python train.py --n_layer=11 --d_model=96 --n_head=3 --n_kv_head=3 --head_dim=32 --d_mlp=384 --vocab_size=618 --activation="gelu" --norm="layernorm" --norm_place="pre" --norm_eps=1e-05 --positions="rope" --rope_base=81600.0 --rope_fraction=0.25 --qk_norm=false --attn_scale=0.177 --bias="all" --tie_embeddings=false --parallel_block=true --init="uniform" --init_std_qkv=0.0976 --init_std_o=0.0 --init_std_up=0.0976 --init_std_down=0.0 --optimizer="adamw" --lr=0.00225 --beta1=0.95 --beta2=0.98 --weight_decay=0.073 --lr_head=0.00513 --grad_clip=2.0 --warmup_steps=468 --schedule="cos" --final_lr_fraction=0.1 --batch_tokens=16384 --seq_len=1024 --doc_mask=true --train_tokens=144600000 --steps=8826 --dataset="wikipedia_en"
Each number is 500 + 40 x the weight over its row's rms, rounded and kept within 0 to 999. Layers, rows and columns count from 0. Numbers have three digits each. The size before them is the row's rms in percent of the matrix's.

# layer 2 attention key, 96x96, rms 0.12, rows 0-67, columns 0-95
084:425538480393560535557477470470489529499482509531545491556508506509467438508475533493493476470491504490580435517516430440517479463556458464518557475508493548565482550546432516499493510494507503540582545533529415467459528578442444477538545490438535550488524521474526490513516505422548499474
116:547465487408484526506528517517454497482504401539526580435532483527457515543480587491539453546426538494488408474413471555522520439544509489530436453513515492508470545474477545478520558541518463477531496462470520443525502526484524498525470525520490508485479520565443414535517556513510570508
091:512571490509502536485446540470548540484460535512433566507457539522482516532572477528458520484562519456500506522447492530563496503498553517459449513442520506551506532430514438494383496525455485532436570541568498425534452493469513561539488512396462509537466509482497503512442475549494537516
091:475455516487534460525530472520479466541498477508535539445512491447522495451469478559523440495417600511571426503489538566499538496522525495578468468456477550514536486531480456561521537436491460476554454475479476441453485592454469477451555478561543501490493484530560446524543521475562446510
092:527502561453542554489458450514532522493501442499518538491449492514475521463495551457546506561469496508504429560399501487508592518497498450539483479543536445501509515534458397474505507547473446504526448495501411457557541538453446438547446452529500437517500514476484473525534558429500484458
102:511521548471512380437528568473500462461520448566540547491511415488533469465517527512502512581477502488482526414493495484491456509497502494532466500480547469481448446504466516502535520488545450431546537445473572479529537452493524514473573493499530556503500485546413421564552534540466502537
172:498455456483480434538513509455420482581453485502556568455533430515533489544429534467534492510476498505475456510515496459496556491535559528564473483480489479493465502560443600521575511585509492523515425431488463507515452516503504516417470491524495549447482492491428473472516519497568440507
080:490463462558593552445546521454587432406499462542466440514454503419429509474540503499443484535490528483510468572525486498495461533541505513423497544480501472484570434519516521549502493498471486514525527529489426457508533500522555532534449493506512482495475534488550511568501439462533431549
097:510508458450504464586448460527451556488563503439504558477573491420470554511502431500564481498521483469521468470510519468533542515570561472572478455591531479550509475491557460499494476487489463503557464447450463533460514484526542483449557541546531498490510535520557472456495531417550484535
105:501555462540480476483480518530467488524574488537514473530503491543505439452509560590466462557469545518510477494446553553474445425523447412485482489517449506576552549449521404535561457521502505466518512454486545572499524502519552457439463508507470473478485448567468510485512556543526538459
089:512453490592500525411473522468499478436477507548526535483471532566534476529519522546496486496539472532499514547481541504486506485420472567470536507402482539527533460465496502518463484522447547570458522548489476456496488518494514515519512489400464505517458472460418515475463450631435457526
107:503556541548481528473485533483583443428494566471502515523521488522504479505481563574472551542531472518530548558457577480550429462477413474477487484473480508525468491458484491446478430546512510527482533487514487458546480446482520493496478581419444513480520497506449497510448542613494571478
094:499514481499506499460518422427473496512517469468515490446462482489484475515521490556420415536480518496540519499500492506565568417493508504470470500449559469596564543462482510514438464482488524539448500460420426491491520557487504401482478540515554431467505499510500506471499542475580508589
083:542531525520467518504531486484543519490559494541566492512468520546506523420509487483467519525487535531450559453491473510479478432414494453447536511483468547458440480404490427474571533536538452485427496549569473516500516480544448530516519472467464392577509488534482424478545513549461509503
093:520490543514524471495503542437542496495437505483536506461488523584504470504469561483506515513507495486491542502533536421531483465428519554458508550454555513498450449453496501462499518448450549482383544561533508475515523478460466613516434534417511515503540511514463502463526449582449564479
102:506491471464477531578517479543444540571556485542519488513507483422505508481530492481517483581509461490535490434507483468430520486596490445519535476563516510564455498514529516490509505485547454471536500509417509600440545432501480449463572514587529421466492495502485477514472515417510481469
086:524441467481545517515463592456526422480545495512450463483524542477396501500492561511537474482470536487515564544450464533543470495535513525425479493535439512498557462474537486529490442506501555521469504471508550535502474552496586469514538436455504544482505494543492441537460493456466398584
098:564448519538484486494516469471512424519425530533463473475435487512546487497543498540437517508436494545488548484530560575478532453462528459465478512479467519418473429489499514586523579507518516461455510492499476489571403531490522491475484561474532548506547434546551508510524449535534538577
108:539470473598500524470482534487520429459439520509449441493538584553566464476537486494511521530589478529491498548499531525453450458509476477427538523451491506457511459535503526548425413493512557514489490575540485498518455502532535575448468526496490537531550480426461560532522471554489480487
090:540504463514511555477497473466493472488503469559431449544491540457508466483569570498454525516480550523533511562466482507449525564439457439408543486440484520536529547505449472540490489524525530546550435490560477482541498559511485441470537533518522542433456532455486571500521452413510512574
094:518455509459473563457529566479552466480512487488467545550444483515522513483480564481484483515564532448479471538481433491522521479451482541453520564440525460511457546491476502402506508540453533544476477580579581496562482453440482493542522458438459518543503497449438470562455450542467495526
092:536431519410555438466486449520477542535444531519465527495526492486510538472471471470450465551461464510540479550571486466576577467469491545451517542482546523492485523486522616473561495515509469489502468501471505406581453474463461505556508514440589483462508507488530480481519449475547509510
091:529452466460495523449520477537473462494466491594498453530524536456472515477534500477480446453516491505531497538503516601473546525484538453427496530496421517505569490490509513538481479479494553535549506504575493556520449598485498457516467438538568509438496494479551490443493509439478428610
093:512414436477457549535493538522506481502567528537414490567516505481459528484498494483500439499471450498530516517569463528430521515533526545453544538497454539478482466474501566411547553565485571431481499521513525469560488521490528457560514441512439570477477431546493514520523451440526468476
096:559489546511438464494568537522500438517465484571476451538510530550562461441493465518519504505495493516435518505533507496496540490415465446484570506422414510414517458567493575506550510525488475502465489565539487524520447465487478523490519485524529477447515413473444508476568413519467507514
095:537471493513471483484511572491580375529534509502479485518513474469554489504498497589492441516450482506520585541480585529545448508469485462450540480405437496523548510503506451525505528531553486515466566462563486502550412514541511480501412495477496473514501466534493570533541502536492535521
087:479519460545470444473488529513526477436465608503434463503479474541481536482476455490463419509478512560476560460566584518506463477462495511470544542485467526470527508545494492552413514537529545437397528477487478468478477553473496473493503538433452415483537468493584492477501547517502539480
090:445454502532507477502519509503523481518513473515502508560483498453460495504459496512589565502563508497509512456483481460459466490548577497560510470493542467484435461566459468444430501546464536498516548517494485555456453520537562535576532548527411487540516420490529545550436519483426582439
096:459462466471457490444543557461482515515541499527478455578458470541496536476514578502541440550481470423432472462523423460551512448415504480440479549506447493470549514501487502433601504531515535502453565539589523485468474514522484559534450462491443511489501510526459510497545533520472534504
098:465465485478500479456560500509501550550518519544544469505523473475541491473506523492518452481466547504448474501459514440494568513506503534535497548441439497450533438516485552495489558503611428410564444502491493463528441562485529440460498488530508421507461511541528456476609533444547531480
091:517516543507553589460513507471550518378455453517469494451473505463490503466577478460496523466535466498523487545481494514570480541523477524442454521494523505562490441502419494482453453460490432523473437532467510432498539496470511528546471554447465526528467574467426513521419440499531518536
102:539469458549512489483527523452405468448554436520531460530512516486457487426494531502544424541499558479465502483482471571479481459529548412506488484545497456461561560479522423560582525557466550527455493487490513544509474497512550455526419475486466503529472472526458541512474533420495456465
106:520437435510495478474467499422468465514526477487518502504458462516515526543460585488489474465460508521477514583490511541418504432483533538546514449470480508504532535527414507510552543528509563507520461432529441516530416518464446549460434518582469549502475487470478532491536417430547460479
071:503536519535539456529549506564468523450527541513442505505497526539452537436534444518514549489534496525524549419557521499507455461477444486435542486471551504507455519480551505433395435457470494481456510478542495481418562442518490508558565487427479494536484486477489430496449582535465504484
045:471497529475519520516453520554502562424503501513512468509567461430502533460583474502573478450437513530535537567467408463550493545478520528464506452540508518433463521480448468490416495497428485505545512567532502475504413476510511534571448545499488484519504578486544564464486519497547533510
084:524433468517474528456461471472548526507415523535497445526478446503524439514501537469501469496571409523498534565504523503437457460514513492584508514466503494452512475505499454528440508501539468505532492540529461513539498583483499462491591542423515528447416517439480535519578468503463565565
089:512470456516479472500513556445495430518545505531534457473505488490443456519474552515475479459485426547512499523553474491477505498562552525467464353457453489498507532564507525499506522563510497575509519422517459526532439506460493532485477508529505565452436470417492548501484472429563475568
190:542471482520460490455471517416479458543473478520545506484480448520527484552445564514477458487472503533451490543472506498443507500483556503533478487463441561480533512568446530548606540543534522492539464436518488516563459556497484527443452463597502546483462453510448535483579450441551474529
322:547452468522457488474495509413471422540496502511549497493490474515517487551440555510458469503484474533462502549490506509450505486480558494542477474482450524486540511561461540552593579532519542492529472413492481519553481551504483535420465474600499539451451453475446537488574448442543461519
092:495577532532514476500464512548490536592432417550524574513544510531484487490568493468512566571478487500449470537524494538486540525500477421453512489498532544545546533460528471482485476405500472463483495526495545426470483575518464570541478509485551523466550557511482470461429475474517504575
091:536478496535489422489476537481475480572474520493501507489533507560476487565440590531515500529456478452531502498439556536504560570538547530550469519426504459499571437546439517540547518494524541518525506519503499546592453537447445510480469573551498557451494471499471506506527438430540515546
089:497508548429560587514498537533484543509593545543481514549472474509536496435526440506547480545486480553430519481486471461445552547524423558493533552452486526471491450539535526521515409475558438519499532483508528518465449524548492504505491494426436514557523508498501466521489495598511541455
082:500470460540474584425508464518507447532547472519535489433465554478504463492592502453500485435505417574517452478469475495464560465452521486507449518458445492474505472517467489507597549595499511506433494531510498445526513501540485473461451461530544509433454445452467547462511443522523477511
092:550518445532485477506534474449561530552549465490460509489426470479449477460492512542438540517504547479508490491515444528464494522542443543535488482507523534515503486527612459480578596521507485486469558449471481546543440542495525515454556544526476555504475442490453548420550445429458518527
083:485435505545488424482485553443531446509548565483516452547511550559478453539463530494463415470510546510494489554534545558455484522405509525503460499419484402520560468455473528485526504544478549447502508554502523526483491459447501477485466441488520522555469438519460505504517430462463433511
087:547519501457499523537446536513516490513438495508459495539475536496582520460468471410511439517454460491528446546499590506496422495532492491463472557425514489546502543539486475492487512458548539511478434488453508599570547429557523475549472459497446485540486521547475445453521461506508490413
080:488435453470513470547502511428450481481437489448494507562552499511538551477533440475525550490504456503471513470489513492556476552532550537535492491513545483554565539498535523507491446510464546505558502435583562497483443543479463484528544483535498579464479635497512431474502517464514431554
099:491521538485491530537507445580472487434524471540510483513537509500557508441568471489518549444533531518491515458504423418445495493506512470441481499504551557508419525505526477523457479450470523455455567551486543439527508465520500494524587524457497470527539513526597500499454548551510506381
089:592472474456525446462444562493511460487515458492475436506504484543516501465375517495457494509536463461485436515496497493475475466521541529525435482474484510486534570542474551481554488607532524524524443486484491593533485511488490581437499537509480567504502472526418516490499516451544427480
081:520488532503534541505530502563512531517579500477503524580489461453570527502487515463480448526575468499580497554489547567473542494518494555507511483534430522424507447448457446483471552554532478483454535451480559466478502498501477529490535516533586434534550472488530513513564554422557484434
085:536518499376431481581533570449511503539510529428523502506492518486509456483496518599563566456486461469557490492461474500460515434506513526550516445514470544471450486450555500524492486484532487480524496512474507492513487562519483486507500545476519435547448525467551543516582526469531409420
086:537477521532512455551584523500470473532524501472519552525511416462405512539530546456551502511518496503552474470543495544483491485412496521480516497495524528448428463466544559525486446542427471482504485591531492510408474495500425457495460479507521444559518539514542466569434514563468471522
078:449551534524489548511504489509448552432467447543501531531482545511469450538523520479516574524527479485500479463574505511485516540450528563481514523518568445524435566466491523436547515476466504489472522518518485470485432409571595470513482511490569590529425456517453492478462578515512491475
087:514548564497529419552502502540486509523529550531457490520486503444491440494460450433503525530533512454482541418551469477527462478449453444458514503530497587471467514549478516461441508537472538472499515606528529480494516514494483480496549403507451482565513551573519511550505604522539471512
084:566471486503495500494445536433519468504522530540463488498494491561540469501438526520500515479539460539524489552492437540504515406534530536564506512499449516560525451534496520474515478558508429521442406436537489524533488568518447467370464482559516527475515481515466483530515438530552494417
088:555489499534485501415426499500499393522448422555506429487445480464563490529489561526424511453498460461441441512590521466487451458456452452533512530456441472532506502522496520515523532476489552522494539468448489552522471539512489475486475463477495530435537464442491417504524539446500488480
088:536494445454525531510561506444537500525510513524561520471538454536484444553468573481481445497491456496436463558530477489475565516508509488542464488429464499534527463489456502501583480536512548577466557429503493546552472598491460442470477540548413555457490511520469506481477450426511461502
098:462566513485549501550534477554499576453530574514504485523535522523493537464534436427559546527473535479560578537473497507548453489463479501429491527522543492521467535462486461467440468477467471537510487591478546487444544437516514496547515454467515468552484574464526431488493537580425496497
084:482500483482443496498561465540554501481547452535406476481540396495503482449489482525573449484521516492434474491418509498474523494413431482547462487457508521461473526455526548512492477537492507447563552526490512558512454556426494529524482561595512499483419497521467544538527504465551480522
082:499462474564551566404456454485484539529520461542493493512475542535557425540463546473487557568513516477529459542441508466407456512512516450534437478518431509480538437520504510495511504468487476587473521465497501527540524592544518443437526509449550524518498502489489431535552523525465453511
078:530482492516462470507462509430536454480525460518484526601467481523498515583458539483585504492471530508474489494442554516505471467581502514548477505452505429497534519495485517448441497438543478530510530528532526482485452488454497547352513473504521468413457446492461491526537553488579461510
098:559501500504552587488485451440495424472562397480525510453514500571474466514482534506496510547508481549455491542450518533406511482426462510567480476499421494524508502517461469554476528558493532545509430525474444506501450494491411569449455495477508511500472539525483576527501435474491521481
077:499538560500502439504478528527512508484547493482508443490482423512468485486568574494497516519620485497473448520527572534495442438465463517427450509493442520485491526560553494450525496502556569411561540534495455442537454462504463503521513469542550527462570527437498491521529551443484520484
093:531449528523512486490493558536502420521416459468546478508466500489387502475497536511545452490496513451485434541498394446510519494467491472538524518522469511551498512550444477504520542556494455511501511504474550530511550476593533498497460534547499599517484443515572494445494483526559451583
099:553489500470517426520483549426487525471474515542484539522449446500501501501487567557496547444467524492440577477591540459464418450433539499484496543413481460536511491463512481521489519438471485521499521462418607514485484430499476559442441528518468498486518526485454531513506517529469535550
125:512466531408550488433543505487481520518515407480530535510451476553516553521446552419516459563444447437492429533456471510532496514500435493557484501490515522529518539524495531492575516520519444417501536477499545523564485539496464506534557481492487514514510505611418468470551484488541477522
192:428456525513481470516505495448429483562504499455556508463562458514562486535376505512484484549473491520485475470486527500488538458468488538573490476524449505488522470545455563546539565493546496459507463446446493520509491541479481506434531495599513503513490446519526480466592428453562435513
083:495494509462481437596463499505432427531493531451529551475521537483521451540460449439602562489536467538438520452469457520496538480515544466518544496511518516439441475511474589481508437489435464547483511506493463486514481533513466551464567541390483483500527464474512491519527541479473456556